Part of a small language model's weights: 7 heads of 128, MLP 3136 GELU.
Each number is 50 + 15 x the weight over its row's rms, rounded and kept within 0 to 99. Layers, rows and columns count from 0. The size before them is the row's rms in percent of the matrix's.

# layer 3 MLP up, 3136x896, rms 0.0249, rows 2186-2248, columns 672-783
101:43 51 56 46 50 26 44 43 56 35 59 51 65 55 36 28 28 31 27 57 41 58 65 71 58 64 44 52 22 62 51 72 62 42 46 48 30 67 37 37 56 31 33 63 54 54 39 60 52 28 64 58 63 50 56 34 65 43 62 41 62 21 50 69 44 41 28 56 25 57 27 66 38 58 52 71 41 47 33 51 47 49 65 37 18 49 40 54 63 66 27 42 64 64 28 18 43 47 79 71 47 43 57 85 34 31 70 43 66 37 15 29
091:89 50 61 26 63 46 60 68 79 49 49 60 57 44 58 27 91 33 47 55 26 62 32 54 33 32 31 37 57 38 39 61 48 46 59 52 46 49 33 69 49 58 46 51 43 40 66 66 50 63 46 43 62 45 55 61 48 22 51 41 39 45 45 60 52 35 48 58 56 47 99 28 59 19 38 57 58 66 69 56 65 47 47 49 56 42 40 56 41 74 42 61 60 38 42 56 11 49 52 24 60 52 33 46 55 43 34 57 67 53 30 41
122:38 64 50 60 55 43 65 50 46 70 60 75 45 61 38 66 48 48 57 73 45 73 32 34 70 47 57 46 28 55 66 58 28 45 32 43 26 50 32 49 73 32 36 56 58 47 31 38 48 38 27 55 46 54 59 57 72 43 37 48 71 56 51 11 31 91 49 60 49 75 49 57 73 34 67 44 57 52 55 36 53 52 66 40 33 95 63 65 41 41 52 53 47 38 64 57 51 53 59 46 48 65 40 67 49 60 48 47 56 36 43 58
121:47 67 51 54 50 67 52 67 32 48 74 53 48 63 46 60 58 51 23 52 49 53 51 66 65 38 65 49 52 49 44 60 21 54 59 49 47 58 64 50 69 64 52 74 23 42 53 41 63 46 66 40 59 53 59 48 48 46 38 62 65 48 26 42 54 42 48 36 34 30 60 69 48 64 39 49 46 34 46 32 37 67 53 57 43 57 59 47 40 50 63 52 31 61 47 59 49 66 47 29 73 50 72 64 38 41 51 36 56 65 43 68
109:61 54 38 83 38 66 69 44 36 26 56 55 53 15 38 50 69 84 13 63 44 50 56 29 57 48 60 68 65 62 51 48 35 73 64 32 51 61 71 74 86 50 50 47 57 48 46 73 47 55 50 65 74 39 39 43 58 65 68 51 71 44 38 81 53 42 74 57 40 65 56 50 68 12 63 54 39 49 36 61 34 50 41 63 44 55 41 42 57 35 60 49 67 60 42 49 63 30 74 55 44 53 55 35 34 69 58 58 41 50 69 04
121:62 63 53 49 72 33 61 67 23 46 60 56 56 23 29 41 54 60 75 41 61 46 44 53 65 65 35 51 55 40 59 47 62 81 68 41 56 41 72 51 76 33 46 56 57 37 62 36 58 53 55 67 45 38 61 62 35 53 60 42 65 41 77 58 35 26 31 28 46 30 45 62 38 51 73 51 69 32 70 80 56 58 47 29 52 38 35 69 63 43 76 51 53 14 58 74 51 29 32 53 26 66 48 42 43 47 54 51 72 54 39 46
097:42 41 48 34 52 43 17 59 68 36 42 52 55 28 49 46 61 54 40 35 55 49 34 63 37 68 44 50 71 33 58 62 54 58 38 45 49 31 27 59 65 37 58 52 67 88 64 17 61 28 41 44 61 81 37 55 68 47 42 43 39 60 45 25 44 68 52 71 51 33 10 80 46 71 47 32 48 68 30 63 50 19 37 37 79 30 32 31 26 54 43 51 45 45 58 55 46 00 60 38 49 54 25 44 73 41 53 70 55 49 38 54
090:69 48 45 33 62 23 20 58 56 26 38 46 34 43 68 80 51 51 55 65 43 35 55 74 48 33 47 51 36 49 46 79 48 46 70 50 55 60 56 68 43 26 22 55 69 43 66 56 39 43 76 37 62 36 49 54 57 37 48 61 52 29 23 68 48 34 43 46 31 36 40 53 48 43 31 40 69 52 65 34 27 56 66 56 38 46 45 40 75 41 31 11 59 63 51 64 84 42 29 46 34 56 49 42 16 63 28 38 35 49 33 55
110:69 99 35 35 80 39 37 34 43 49 53 55 73 60 43 10 32 32 55 55 57 58 37 44 34 47 50 49 63 22 64 61 61 48 49 74 58 41 53 39 48 47 69 35 51 38 51 26 12 62 58 54 33 25 64 54 45 47 43 21 36 77 47 22 48 44 74 20 50 56 70 62 72 44 49 67 45 62 85 36 67 23 50 61 39 31 63 51 59 13 78 63 60 51 35 48 61 45 40 20 39 52 55 63 56 42 74 48 71 43 46 23
097:58 53 42 57 70 37 58 76 52 42 22 41 53 18 44 48 52 67 48 45 35 46 52 45 27 55 27 65 33 52 45 52 26 44 36 70 18 69 61 54 56 59 79 46 33 59 79 60 55 47 59 65 51 51 45 53 56 59 41 43 70 61 34 46 58 55 54 31 39 36 57 56 46 92 61 81 75 62 42 63 41 51 39 64 56 42 75 46 60 47 23 60 35 37 57 70 50 65 48 50 48 44 33 42 33 74 47 39 59 39 52 42
090:28 41 43 23 56 41 63 39 51 57 39 53 34 22 57 46 46 44 60 61 87 58 48 69 60 47 59 66 72 73 45 47 44 48 42 22 59 53 72 49 55 47 57 47 54 57 65 58 48 74 48 23 38 41 57 55 39 54 40 41 53 56 52 47 80 57 61 60 37 61 40 58 32 49 42 65 67 65 58 70 43 84 47 33 65 36 42 63 29 42 37 05 50 62 67 43 42 48 43 48 33 59 42 35 33 61 59 33 37 37 34 39
082:69 52 49 56 36 51 60 42 43 36 36 37 34 46 71 46 71 46 42 42 37 49 25 36 41 69 70 53 70 49 54 50 58 38 32 41 36 51 36 60 30 46 30 55 52 63 42 49 41 39 59 17 43 62 46 40 46 00 61 74 62 43 45 77 40 72 37 34 58 72 45 88 45 35 32 58 48 56 40 44 45 44 51 63 59 43 42 55 37 77 28 45 79 55 42 42 55 50 18 45 66 38 67 40 63 58 37 30 78 53 44 63
076:46 52 24 37 70 54 55 21 51 43 55 48 50 66 60 76 53 59 50 37 30 61 50 44 54 34 68 43 48 56 65 48 26 53 31 42 31 63 59 63 32 68 68 58 52 34 31 85 34 43 37 68 54 54 45 59 31 58 44 54 56 46 48 73 53 54 53 69 54 53 65 53 49 61 71 45 62 52 31 51 33 57 67 65 54 40 69 43 33 51 33 38 56 77 37 92 54 66 31 62 49 42 57 47 60 78 69 58 57 51 53 48
090:25 68 42 51 67 30 48 42 46 47 19 48 68 75 61 52 48 22 44 28 50 29 47 48 52 70 50 59 34 55 46 45 35 46 23 40 43 51 36 49 42 50 34 53 51 47 27 60 29 46 44 39 44 65 51 48 24 58 41 48 48 40 62 29 38 32 66 46 63 61 65 48 58 59 56 50 33 61 52 57 23 54 50 87 55 41 63 51 36 25 26 64 59 27 52 64 80 43 44 71 55 64 49 45 65 44 78 36 66 54 62 61
098:65 57 62 31 61 48 42 52 67 59 51 41 58 49 59 63 57 38 41 33 42 71 58 41 46 43 47 65 75 56 27 49 28 40 50 31 50 60 69 43 50 52 58 22 63 78 26 29 45 25 57 40 42 69 39 53 68 92 41 66 44 49 74 59 48 68 68 64 55 62 52 21 50 34 54 44 21 55 21 30 38 52 68 50 00 36 43 51 76 71 49 62 41 42 24 50 39 51 52 60 58 36 49 57 34 64 65 31 44 55 48 65
121:29 65 51 56 30 40 39 35 71 64 52 60 67 39 50 71 60 47 59 59 50 39 38 27 61 47 56 28 42 54 23 30 43 39 39 15 48 31 38 63 40 55 57 34 52 79 33 42 84 47 70 77 45 74 57 27 39 27 78 33 34 44 41 46 59 46 65 44 43 53 47 54 57 67 73 76 56 45 40 33 41 29 38 45 35 49 76 41 55 62 68 24 35 54 56 29 50 19 64 37 39 69 55 42 59 77 73 74 53 56 49 77
088:90 52 40 33 57 56 68 53 22 66 27 35 48 51 50 54 57 48 42 47 63 49 41 60 32 64 22 59 70 28 38 31 57 61 65 58 46 58 68 44 43 40 77 75 72 49 47 38 47 61 55 42 60 41 40 51 36 30 50 46 83 38 43 36 44 84 55 52 78 68 62 32 65 44 87 35 59 48 56 60 30 49 38 50 45 78 41 52 57 62 65 38 70 23 37 70 45 72 57 43 31 41 57 57 51 67 65 21 58 52 42 26
106:59 46 26 64 61 36 41 70 41 23 54 23 41 44 43 76 51 39 73 45 39 26 40 25 60 55 43 48 38 28 57 39 19 30 59 70 47 64 43 54 27 56 62 48 62 39 31 57 70 68 50 38 35 29 72 52 48 40 56 59 30 34 37 60 68 70 30 54 59 50 46 62 53 64 45 60 62 45 61 57 49 42 26 56 55 19 65 92 52 76 57 38 48 41 47 54 43 85 31 37 42 55 77 32 62 61 62 61 35 74 49 35
079:59 52 31 41 76 48 49 54 57 65 38 49 60 57 38 83 88 10 61 32 43 49 51 59 29 42 60 43 14 58 48 39 52 22 70 67 55 59 60 58 36 48 50 52 70 72 54 56 73 33 38 56 49 40 55 36 26 49 58 67 29 63 29 56 58 34 40 37 42 45 61 52 46 29 48 60 40 64 54 42 52 38 64 53 53 61 59 37 41 64 35 27 65 40 51 54 48 44 74 35 51 60 43 44 12 38 99 60 58 34 45 34
094:39 63 48 49 44 41 25 69 55 65 29 53 40 56 60 25 39 72 24 54 34 70 41 25 68 33 52 60 40 45 51 55 55 37 43 45 61 47 22 23 44 41 65 57 69 45 39 59 42 49 39 64 36 41 51 63 38 51 76 61 53 69 54 50 65 80 39 66 52 40 48 64 50 59 30 47 37 58 61 50 64 33 42 74 80 44 70 51 25 53 41 29 52 37 51 49 59 52 66 25 54 70 57 52 63 59 53 95 44 61 66 50
088:31 72 31 63 44 47 52 70 88 52 28 71 69 39 45 71 37 41 35 50 46 37 41 40 24 59 78 68 50 45 48 40 24 46 53 48 52 42 33 41 64 62 28 58 39 37 49 54 44 41 50 61 42 67 59 53 60 87 28 61 55 58 37 58 38 62 60 63 23 46 56 45 62 54 48 60 66 68 58 80 26 44 70 38 48 47 55 51 55 55 48 37 52 49 63 69 56 63 39 42 50 29 36 39 69 63 28 31 46 47 33 48
098:46 48 58 47 37 70 57 66 09 49 49 52 57 78 32 29 45 50 22 40 59 63 39 69 53 73 72 34 57 67 53 45 66 59 63 44 66 57 22 43 41 18 44 46 61 30 70 42 43 52 77 53 47 29 42 50 42 57 65 74 47 61 57 45 61 38 47 53 74 56 21 39 57 52 33 69 69 17 62 50 13 24 40 79 58 48 55 66 68 40 34 45 41 29 24 40 27 76 71 66 59 64 28 44 49 25 55 58 58 62 58 91
096:67 52 65 69 51 37 37 61 56 40 51 39 57 39 38 60 22 43 51 63 40 28 77 25 39 70 60 75 44 28 38 52 47 39 47 44 39 45 63 38 55 37 50 60 66 63 39 42 57 66 55 50 38 48 48 67 46 47 46 70 44 34 29 31 51 55 52 57 52 65 57 41 45 62 63 36 34 53 57 54 50 46 47 33 39 41 65 26 64 41 84 30 30 73 34 43 17 36 34 70 73 59 42 40 47 55 58 58 50 35 65 54
094:31 17 52 52 39 69 49 89 69 52 52 25 55 78 62 54 52 12 51 46 61 25 67 67 54 58 16 60 77 49 50 53 59 69 41 45 48 54 71 63 44 70 83 02 77 54 42 51 24 64 33 44 45 44 67 65 51 13 40 62 40 49 25 58 40 34 51 29 30 42 47 28 45 57 26 28 74 40 54 42 42 37 43 60 73 61 42 54 47 28 63 63 40 51 45 60 40 62 43 55 62 60 53 23 59 47 66 61 32 24 40 40
094:32 44 69 55 50 42 45 16 51 76 43 16 37 68 54 66 55 39 25 77 26 53 44 55 54 91 51 49 35 43 48 75 82 48 45 58 37 60 25 73 59 90 73 70 32 68 38 25 37 66 31 28 35 63 50 52 56 53 41 49 71 78 27 46 33 53 82 00 52 51 33 22 68 32 56 58 56 74 48 73 49 58 55 66 40 28 66 57 50 47 36 23 71 67 29 56 58 57 57 37 44 57 40 64 40 54 47 35 40 88 57 60
088:55 83 72 27 55 56 59 39 47 35 20 61 36 51 58 40 59 54 38 46 34 73 47 63 44 68 47 51 33 46 68 57 47 42 33 63 44 45 40 61 40 78 51 33 50 48 33 48 50 29 42 52 18 57 60 54 49 41 32 27 79 49 43 75 37 60 67 54 57 37 46 56 48 74 84 43 46 41 58 36 74 38 62 76 61 68 43 51 56 39 89 20 35 64 68 62 39 39 42 92 32 32 29 59 58 63 36 39 34 57 65 71
071:54 55 39 44 53 56 54 46 63 83 65 44 31 54 51 36 48 31 80 50 45 34 53 39 64 48 72 48 56 38 65 33 29 63 45 46 47 58 46 31 50 30 36 36 46 66 34 76 61 41 53 52 65 55 63 54 80 43 58 62 26 62 50 51 56 70 32 53 57 76 41 64 81 59 40 56 33 51 26 49 54 67 49 54 25 67 33 31 54 34 26 58 70 45 59 38 50 59 62 30 50 42 59 39 68 69 31 59 52 55 39 40
107:19 87 54 71 49 41 42 65 69 71 50 58 30 51 23 55 40 51 63 58 59 19 31 65 43 51 67 56 67 59 28 59 37 45 30 72 57 48 39 46 60 37 38 49 48 64 28 51 45 38 40 31 52 51 56 33 23 41 34 48 74 77 50 24 39 50 62 79 47 43 66 46 80 51 25 50 49 55 43 52 47 67 20 61 56 65 62 29 49 59 40 46 35 45 55 46 62 44 47 44 28 54 66 37 54 60 34 49 35 50 42 76
096:44 26 58 33 40 55 58 75 23 34 33 61 69 62 24 66 33 33 49 23 44 34 20 70 36 40 66 59 70 52 69 44 63 61 63 40 70 50 53 50 40 43 43 72 55 38 56 44 43 34 53 28 67 54 59 71 53 50 43 74 63 30 33 45 49 48 54 55 50 33 20 44 54 58 39 41 46 60 76 86 71 34 32 08 58 39 62 44 78 58 35 65 35 37 42 35 66 25 41 41 67 55 39 60 49 33 55 59 31 60 45 43
109:61 25 54 49 28 47 37 26 49 22 17 60 45 52 60 36 39 55 47 48 30 60 91 52 61 50 71 33 96 49 39 23 53 52 48 25 72 46 52 55 55 62 53 40 67 31 83 57 37 39 51 46 68 50 40 34 71 75 64 75 38 61 46 53 44 49 65 54 46 70 16 53 48 45 35 45 50 55 48 42 35 35 45 57 75 46 22 53 61 63 32 70 58 37 78 55 67 68 66 43 37 64 40 66 51 55 04 55 54 38 45 39
101:60 60 42 46 53 64 59 70 47 03 37 49 39 32 20 45 60 63 51 74 61 62 40 50 35 36 60 49 35 41 57 48 41 41 43 42 40 50 34 36 36 50 25 52 40 51 54 45 63 21 38 48 25 70 65 57 54 49 34 77 43 51 36 50 44 64 70 45 49 27 66 42 27 42 61 28 43 44 52 40 70 27 48 48 61 49 31 39 38 64 61 65 32 44 79 26 70 55 45 56 50 29 35 30 47 79 36 59 65 54 50 50
105:58 40 55 54 51 42 58 70 41 52 42 57 34 32 45 68 31 54 77 37 44 53 70 50 59 49 42 60 35 23 54 37 56 28 43 56 67 80 70 42 63 56 31 51 32 55 59 81 53 56 28 29 54 46 47 29 58 31 46 40 27 42 39 44 70 49 37 41 61 48 56 25 41 35 60 84 56 58 56 76 79 46 35 37 46 31 35 81 79 71 23 58 67 34 47 28 66 62 19 67 31 49 56 60 49 27 50 44 58 70 42 65
097:50 72 47 49 64 33 58 50 60 60 48 34 45 58 48 48 43 19 55 58 57 65 48 58 71 52 43 83 52 71 44 50 34 80 41 71 32 49 43 55 34 52 24 61 43 60 24 56 35 74 49 34 56 62 45 53 58 41 23 49 59 52 33 76 64 35 53 14 60 51 47 26 52 39 53 44 41 34 54 54 29 62 40 56 82 75 40 50 48 42 40 49 54 61 58 58 28 56 79 26 57 40 57 34 53 53 69 20 85 55 53 54
094:45 59 32 65 34 31 39 62 57 76 53 63 45 58 49 76 76 27 65 40 71 23 61 58 65 51 66 50 51 60 44 32 48 37 76 59 56 62 48 78 35 58 40 80 28 33 45 48 46 63 54 56 26 65 51 34 69 55 38 55 48 64 51 62 55 24 59 55 63 55 57 67 59 43 46 36 55 65 51 32 61 30 34 42 71 25 24 52 61 63 36 28 71 34 40 25 50 47 54 05 68 40 34 77 31 58 46 55 26 51 48 55
100:40 53 49 49 67 31 47 39 56 38 56 44 65 52 49 42 80 19 53 44 68 60 35 64 36 62 60 56 56 51 54 37 54 78 67 40 66 57 51 68 35 70 24 37 34 49 56 68 30 59 42 43 00 44 47 53 55 28 34 33 41 22 69 72 64 58 16 59 65 35 55 46 45 79 39 67 59 49 81 47 64 23 42 41 45 33 70 74 48 63 82 51 59 53 20 65 43 48 52 16 41 56 32 00 22 60 43 47 65 23 60 46
100:58 33 70 59 66 39 61 64 32 46 46 46 53 58 66 47 45 51 61 42 64 63 43 57 52 33 56 30 63 65 61 47 53 45 51 47 54 50 51 47 72 35 73 47 44 40 26 44 67 46 49 61 46 27 37 78 21 42 73 56 69 31 50 64 67 63 63 53 63 71 37 60 70 48 39 57 26 46 34 38 66 13 41 64 90 73 48 75 61 57 55 54 75 59 39 48 54 51 46 52 80 47 33 39 58 40 43 61 75 44 23 38
088:43 67 40 44 28 61 46 48 47 28 37 10 28 41 44 63 46 60 38 55 44 60 47 67 41 56 51 62 40 19 61 50 65 58 53 58 67 73 49 58 45 41 47 35 68 37 72 62 81 44 64 41 52 67 29 53 73 60 71 73 42 46 63 83 56 62 72 47 53 51 64 59 61 39 74 47 21 42 79 36 42 88 67 54 49 29 57 68 45 32 32 47 90 38 37 69 61 74 38 72 28 33 53 62 58 62 31 28 65 53 57 59
125:38 46 75 67 43 28 45 55 93 62 83 34 34 40 53 61 31 31 45 11 49 81 53 62 55 45 67 55 54 65 58 66 49 55 65 54 51 41 38 44 56 41 21 57 41 47 50 58 42 42 51 56 65 43 58 46 58 43 50 83 48 25 41 49 58 54 60 63 61 54 77 18 47 49 36 39 39 58 60 35 53 35 51 35 60 53 54 33 72 36 68 41 28 44 33 25 45 50 54 46 36 34 62 55 42 28 61 40 77 30 56 47
096:55 38 41 62 24 68 30 57 48 40 28 52 57 25 52 26 39 51 77 59 71 68 36 74 35 57 53 57 47 66 49 56 36 44 67 47 34 35 52 40 68 40 73 64 39 53 49 61 54 50 35 58 76 64 81 42 28 59 64 81 65 38 66 51 28 43 73 77 63 44 32 42 43 58 42 76 52 73 41 69 38 53 44 43 58 76 48 56 65 35 50 37 36 60 52 79 74 30 56 27 65 49 60 49 44 61 42 57 54 60 69 58
096:51 55 56 62 51 35 51 33 66 38 68 49 35 78 47 52 53 66 47 55 70 57 62 62 37 60 49 49 67 81 70 65 48 35 31 62 50 48 63 40 49 81 60 71 39 76 46 54 66 65 19 54 45 66 68 66 77 20 60 81 64 49 53 68 42 47 66 52 53 52 57 53 53 35 73 34 49 50 34 47 32 43 36 44 58 47 51 37 48 52 36 59 49 40 57 46 25 63 65 64 32 31 33 55 57 37 43 59 32 52 49 55
098:31 77 33 73 30 72 60 44 49 60 46 33 53 51 56 60 38 43 60 81 40 47 55 38 55 53 80 42 18 76 67 32 48 50 58 67 57 53 50 53 62 16 06 50 29 42 45 65 41 67 23 56 62 59 65 38 64 40 53 62 43 52 69 54 61 72 36 57 64 15 56 59 61 58 63 74 33 43 19 55 66 42 42 54 45 59 42 43 50 37 47 44 43 36 71 48 49 46 77 37 58 44 24 48 17 84 34 68 03 36 38 49
107:73 33 61 48 57 57 11 58 48 34 40 38 30 39 65 88 61 59 55 50 63 56 46 67 42 30 49 66 54 56 48 47 53 43 64 40 52 22 20 48 62 43 52 50 67 44 39 49 68 59 40 29 48 47 55 35 49 42 60 77 42 28 71 28 47 50 40 39 42 65 50 54 69 60 99 68 46 53 49 71 56 74 20 52 29 40 62 44 62 55 41 60 71 32 41 79 57 67 61 60 48 56 56 47 31 60 42 24 33 39 65 56
092:32 51 76 47 62 56 30 71 38 50 43 62 69 50 55 53 40 46 22 77 59 43 56 33 53 66 51 57 52 46 71 54 59 33 71 26 28 20 38 61 33 40 35 34 49 42 57 70 09 35 62 35 65 52 44 28 65 40 70 62 56 42 49 48 54 36 54 38 43 46 32 76 47 42 31 37 40 36 66 73 53 59 38 46 27 36 72 37 51 48 21 40 59 46 28 44 66 65 53 59 50 60 82 49 58 43 47 71 44 39 26 55
113:72 45 67 31 31 70 47 62 38 40 46 36 00 22 38 81 51 59 54 52 56 49 32 54 48 31 30 68 64 43 27 62 66 44 34 51 44 81 47 73 80 34 46 45 41 31 27 60 40 59 48 52 40 75 65 72 46 49 79 40 68 39 44 72 32 75 40 50 69 44 61 49 54 72 44 37 61 68 24 47 33 66 72 06 66 65 53 40 47 51 56 60 50 37 29 46 42 68 35 63 55 64 40 53 32 65 44 65 53 52 21 55
092:65 56 49 51 32 82 58 51 32 35 64 58 31 50 60 58 36 55 56 26 55 81 74 30 42 42 56 43 67 33 49 56 45 41 66 51 54 23 58 46 65 46 47 65 22 69 78 36 44 59 47 42 50 32 60 30 47 63 24 29 49 27 80 57 58 68 48 49 59 76 62 25 54 45 36 61 49 94 36 40 36 62 66 44 39 36 58 69 30 50 39 92 68 61 20 49 57 43 41 71 56 46 70 57 47 75 45 43 62 63 28 61
094:58 56 61 41 51 49 62 26 79 32 57 56 47 36 48 49 65 35 62 37 59 39 33 42 69 41 48 62 34 42 63 74 28 31 36 54 51 65 68 70 65 47 34 44 44 59 88 67 72 80 47 68 56 30 42 24 63 45 50 38 57 24 45 27 68 49 86 23 29 34 61 33 55 50 80 57 52 49 43 62 39 40 52 32 38 69 49 51 63 43 38 97 46 35 30 68 36 44 36 31 83 56 46 49 50 81 17 33 58 47 57 52
109:60 66 42 64 62 14 29 81 75 58 45 70 70 30 86 42 47 52 43 55 48 58 62 24 44 34 47 35 53 37 56 53 52 55 30 80 21 48 55 53 50 62 60 32 47 74 55 59 76 16 31 39 48 51 64 46 47 62 25 39 46 61 58 56 74 11 49 58 63 29 49 30 67 26 39 53 68 65 76 75 50 45 36 57 32 64 66 49 40 46 38 42 66 59 59 40 62 53 35 58 43 36 72 23 26 36 56 47 35 58 49 52
107:40 37 46 76 52 68 37 21 46 40 45 61 68 37 29 51 45 40 43 74 59 54 56 57 13 65 49 48 31 48 53 92 40 55 60 42 51 43 49 49 14 47 57 52 64 62 37 77 43 66 36 45 56 41 37 47 30 58 22 48 45 73 57 24 32 67 35 47 47 69 43 11 50 59 58 48 62 32 46 43 46 39 46 43 73 33 62 51 78 34 47 50 70 43 57 33 49 40 57 62 40 66 40 51 54 34 42 65 66 42 07 57
080:57 34 51 65 65 31 49 74 39 43 64 42 68 43 51 42 36 47 30 14 41 59 41 20 63 37 39 64 74 46 41 37 62 59 48 58 39 75 48 56 49 61 46 51 39 49 58 47 54 59 57 34 47 43 49 44 60 60 57 40 73 63 58 56 54 38 49 51 37 70 58 64 67 64 57 27 44 65 30 48 54 76 55 51 32 16 48 47 42 41 57 55 53 42 49 51 65 64 26 54 57 63 55 36 39 43 49 62 36 36 46 31
105:57 49 48 46 43 37 52 46 77 44 60 56 55 46 36 73 62 51 54 87 58 75 55 34 73 76 72 35 34 56 43 33 46 67 68 19 51 65 35 63 66 47 56 11 52 26 52 46 35 49 43 58 40 55 46 27 80 39 69 40 70 41 41 62 39 54 48 64 83 48 38 72 61 01 40 42 46 65 71 50 51 29 48 70 58 39 60 50 72 67 35 57 23 71 41 38 61 56 34 69 59 48 28 53 50 51 41 48 59 71 64 66
095:50 62 39 55 35 51 27 45 45 59 32 33 45 17 40 63 80 63 71 51 73 50 19 70 53 65 41 73 20 36 75 42 49 31 64 67 52 49 38 34 47 29 52 31 72 40 58 67 51 59 30 50 48 48 31 61 56 49 65 53 36 59 29 45 19 82 33 27 58 42 26 51 48 33 47 63 58 69 61 57 57 39 61 49 56 46 35 64 39 68 39 63 63 29 48 48 72 63 52 43 12 38 60 53 60 34 33 55 29 46 51 55
102:50 60 37 40 56 29 43 42 56 67 78 45 17 46 57 49 42 59 38 74 66 45 51 64 65 50 58 62 54 30 60 56 28 54 44 53 36 20 59 43 47 34 35 54 69 45 39 50 62 48 68 61 48 14 37 51 49 69 83 45 67 36 63 62 50 46 59 72 58 33 58 48 34 47 40 65 36 28 64 56 40 46 30 50 38 55 52 59 74 39 36 42 18 49 29 59 56 80 84 45 59 40 46 79 43 55 38 45 42 37 54 55
109:57 35 78 49 42 59 62 49 52 29 60 57 49 27 34 63 56 35 33 40 59 38 62 71 45 22 64 41 31 46 79 47 20 27 54 60 39 53 43 52 75 53 54 41 57 61 37 49 40 64 43 55 44 31 53 63 22 46 47 50 66 36 37 41 69 62 35 51 30 56 76 96 35 53 40 40 65 88 18 55 42 48 50 53 40 28 49 57 36 21 55 60 51 56 65 52 30 24 37 58 45 62 67 75 08 33 39 29 56 22 46 65
110:58 51 55 73 36 77 16 16 70 40 70 44 23 39 54 58 53 68 49 56 59 53 70 72 38 65 50 45 45 64 81 61 25 83 66 42 30 65 49 70 76 30 51 35 59 20 43 59 62 42 52 55 32 45 63 52 54 25 65 63 43 39 70 56 42 44 55 35 56 62 61 57 53 56 41 47 13 68 69 31 66 53 59 72 40 51 55 38 63 64 50 37 54 60 06 42 40 56 54 49 80 63 47 54 15 48 53 41 33 37 57 37
096:26 54 39 30 28 32 61 63 55 68 62 38 39 50 38 31 56 39 70 64 31 99 41 53 52 55 44 47 50 78 21 51 41 36 38 57 69 40 80 72 58 56 70 49 65 41 49 64 53 41 50 61 28 35 62 60 42 63 49 55 64 29 55 37 48 50 62 34 50 60 57 35 58 44 53 67 55 70 64 61 19 48 67 75 42 64 60 55 48 68 77 49 52 37 52 54 58 30 74 50 34 37 58 54 55 51 33 61 44 34 67 39
107:32 21 30 28 20 68 94 91 32 22 27 69 42 75 55 55 33 66 37 67 40 67 60 33 74 23 29 51 78 63 56 48 41 39 54 63 45 65 51 56 38 41 30 25 34 60 41 47 41 52 30 58 42 77 41 56 85 75 43 33 40 55 53 53 43 82 24 54 28 37 65 49 54 66 33 52 64 47 39 56 26 37 50 54 35 51 60 63 43 22 53 54 42 34 71 48 52 65 75 53 40 43 61 35 40 45 44 46 60 40 60 42
101:58 68 49 66 55 48 76 33 50 32 52 48 39 48 55 46 62 52 46 46 43 42 38 63 65 52 64 62 71 41 47 51 64 78 63 40 59 46 52 37 75 40 45 60 57 38 61 14 53 55 41 56 56 42 52 63 48 65 47 85 81 66 38 53 59 44 41 45 51 44 61 52 42 63 84 62 63 76 90 44 64 20 75 52 37 35 41 38 62 54 27 98 36 46 42 71 39 41 39 43 57 49 47 44 23 37 35 40 40 78 71 43
102:58 55 45 71 33 56 54 57 36 65 69 39 32 42 69 75 30 57 43 40 50 50 56 49 23 48 59 37 83 35 46 61 60 31 25 39 50 76 37 29 57 64 65 59 53 52 63 51 26 31 78 38 63 71 48 33 51 40 33 38 29 49 37 67 09 28 40 48 64 47 42 35 64 60 48 58 48 53 45 55 45 37 37 50 40 74 49 56 40 62 62 31 16 49 42 33 70 69 74 17 58 77 80 82 47 65 35 64 43 40 53 49
109:52 56 67 63 70 62 59 40 23 58 58 58 70 59 52 64 78 82 65 54 57 30 38 32 50 43 46 50 64 33 75 59 55 51 50 50 26 26 64 11 30 57 44 62 73 33 68 62 58 66 38 47 66 73 34 55 34 72 17 20 74 47 60 53 62 40 47 59 65 36 52 46 50 26 69 45 25 46 63 54 61 42 40 28 79 66 72 77 31 44 42 64 56 64 22 68 28 57 23 44 53 36 44 50 55 47 60 73 34 47 42 56
097:59 38 54 36 54 42 65 63 65 46 61 49 71 52 59 43 66 21 41 40 50 46 46 29 35 32 38 18 35 18 51 51 70 59 57 81 51 24 52 40 69 61 42 53 47 45 67 39 32 32 52 24 23 49 60 54 58 48 53 45 74 66 53 62 74 74 47 65 05 44 35 27 47 25 60 60 12 64 51 56 62 15 77 49 38 57 40 56 46 54 26 46 20 58 68 60 53 50 71 37 71 24 59 54 58 64 38 61 42 31 66 38
086:60 79 45 23 50 57 55 42 55 59 53 32 46 59 54 39 70 56 44 45 33 49 34 51 58 71 53 36 21 48 61 21 29 83 18 63 23 77 45 61 62 52 55 65 45 55 49 82 74 45 54 53 53 35 80 64 65 53 25 37 43 46 78 30 32 48 43 39 38 48 38 65 53 34 69 44 38 68 37 51 29 44 53 41 25 39 70 42 55 67 22 42 67 33 48 56 29 24 46 38 43 49 87 54 43 52 25 58 83 40 77 47
107:80 36 54 48 20 29 30 54 55 64 44 33 48 56 53 44 57 45 61 82 58 49 64 53 33 59 52 27 50 57 30 63 20 61 50 50 54 53 48 36 61 49 59 38 59 53 36 61 52 52 45 78 44 52 69 50 67 49 35 26 37 61 33 53 56 63 27 57 26 52 43 38 68 38 59 67 45 45 36 71 64 52 39 60 56 54 19 59 49 75 18 47 52 51 66 56 48 57 50 56 45 50 50 73 71 35 37 25 55 49 39 37
103:52 34 44 48 36 38 53 60 76 13 47 25 54 48 20 51 69 55 41 52 53 42 57 79 28 46 53 44 57 50 47 68 32 50 24 56 14 37 29 58 48 47 46 52 50 27 69 54 47 43 43 66 33 74 54 39 55 72 60 65 68 33 58 34 34 67 49 50 28 51 54 36 71 29 43 39 47 43 59 76 62 46 62 43 44 47 58 47 59 45 54 57 50 72 58 46 76 46 63 46 40 49 37 21 63 80 80 30 59 36 51 38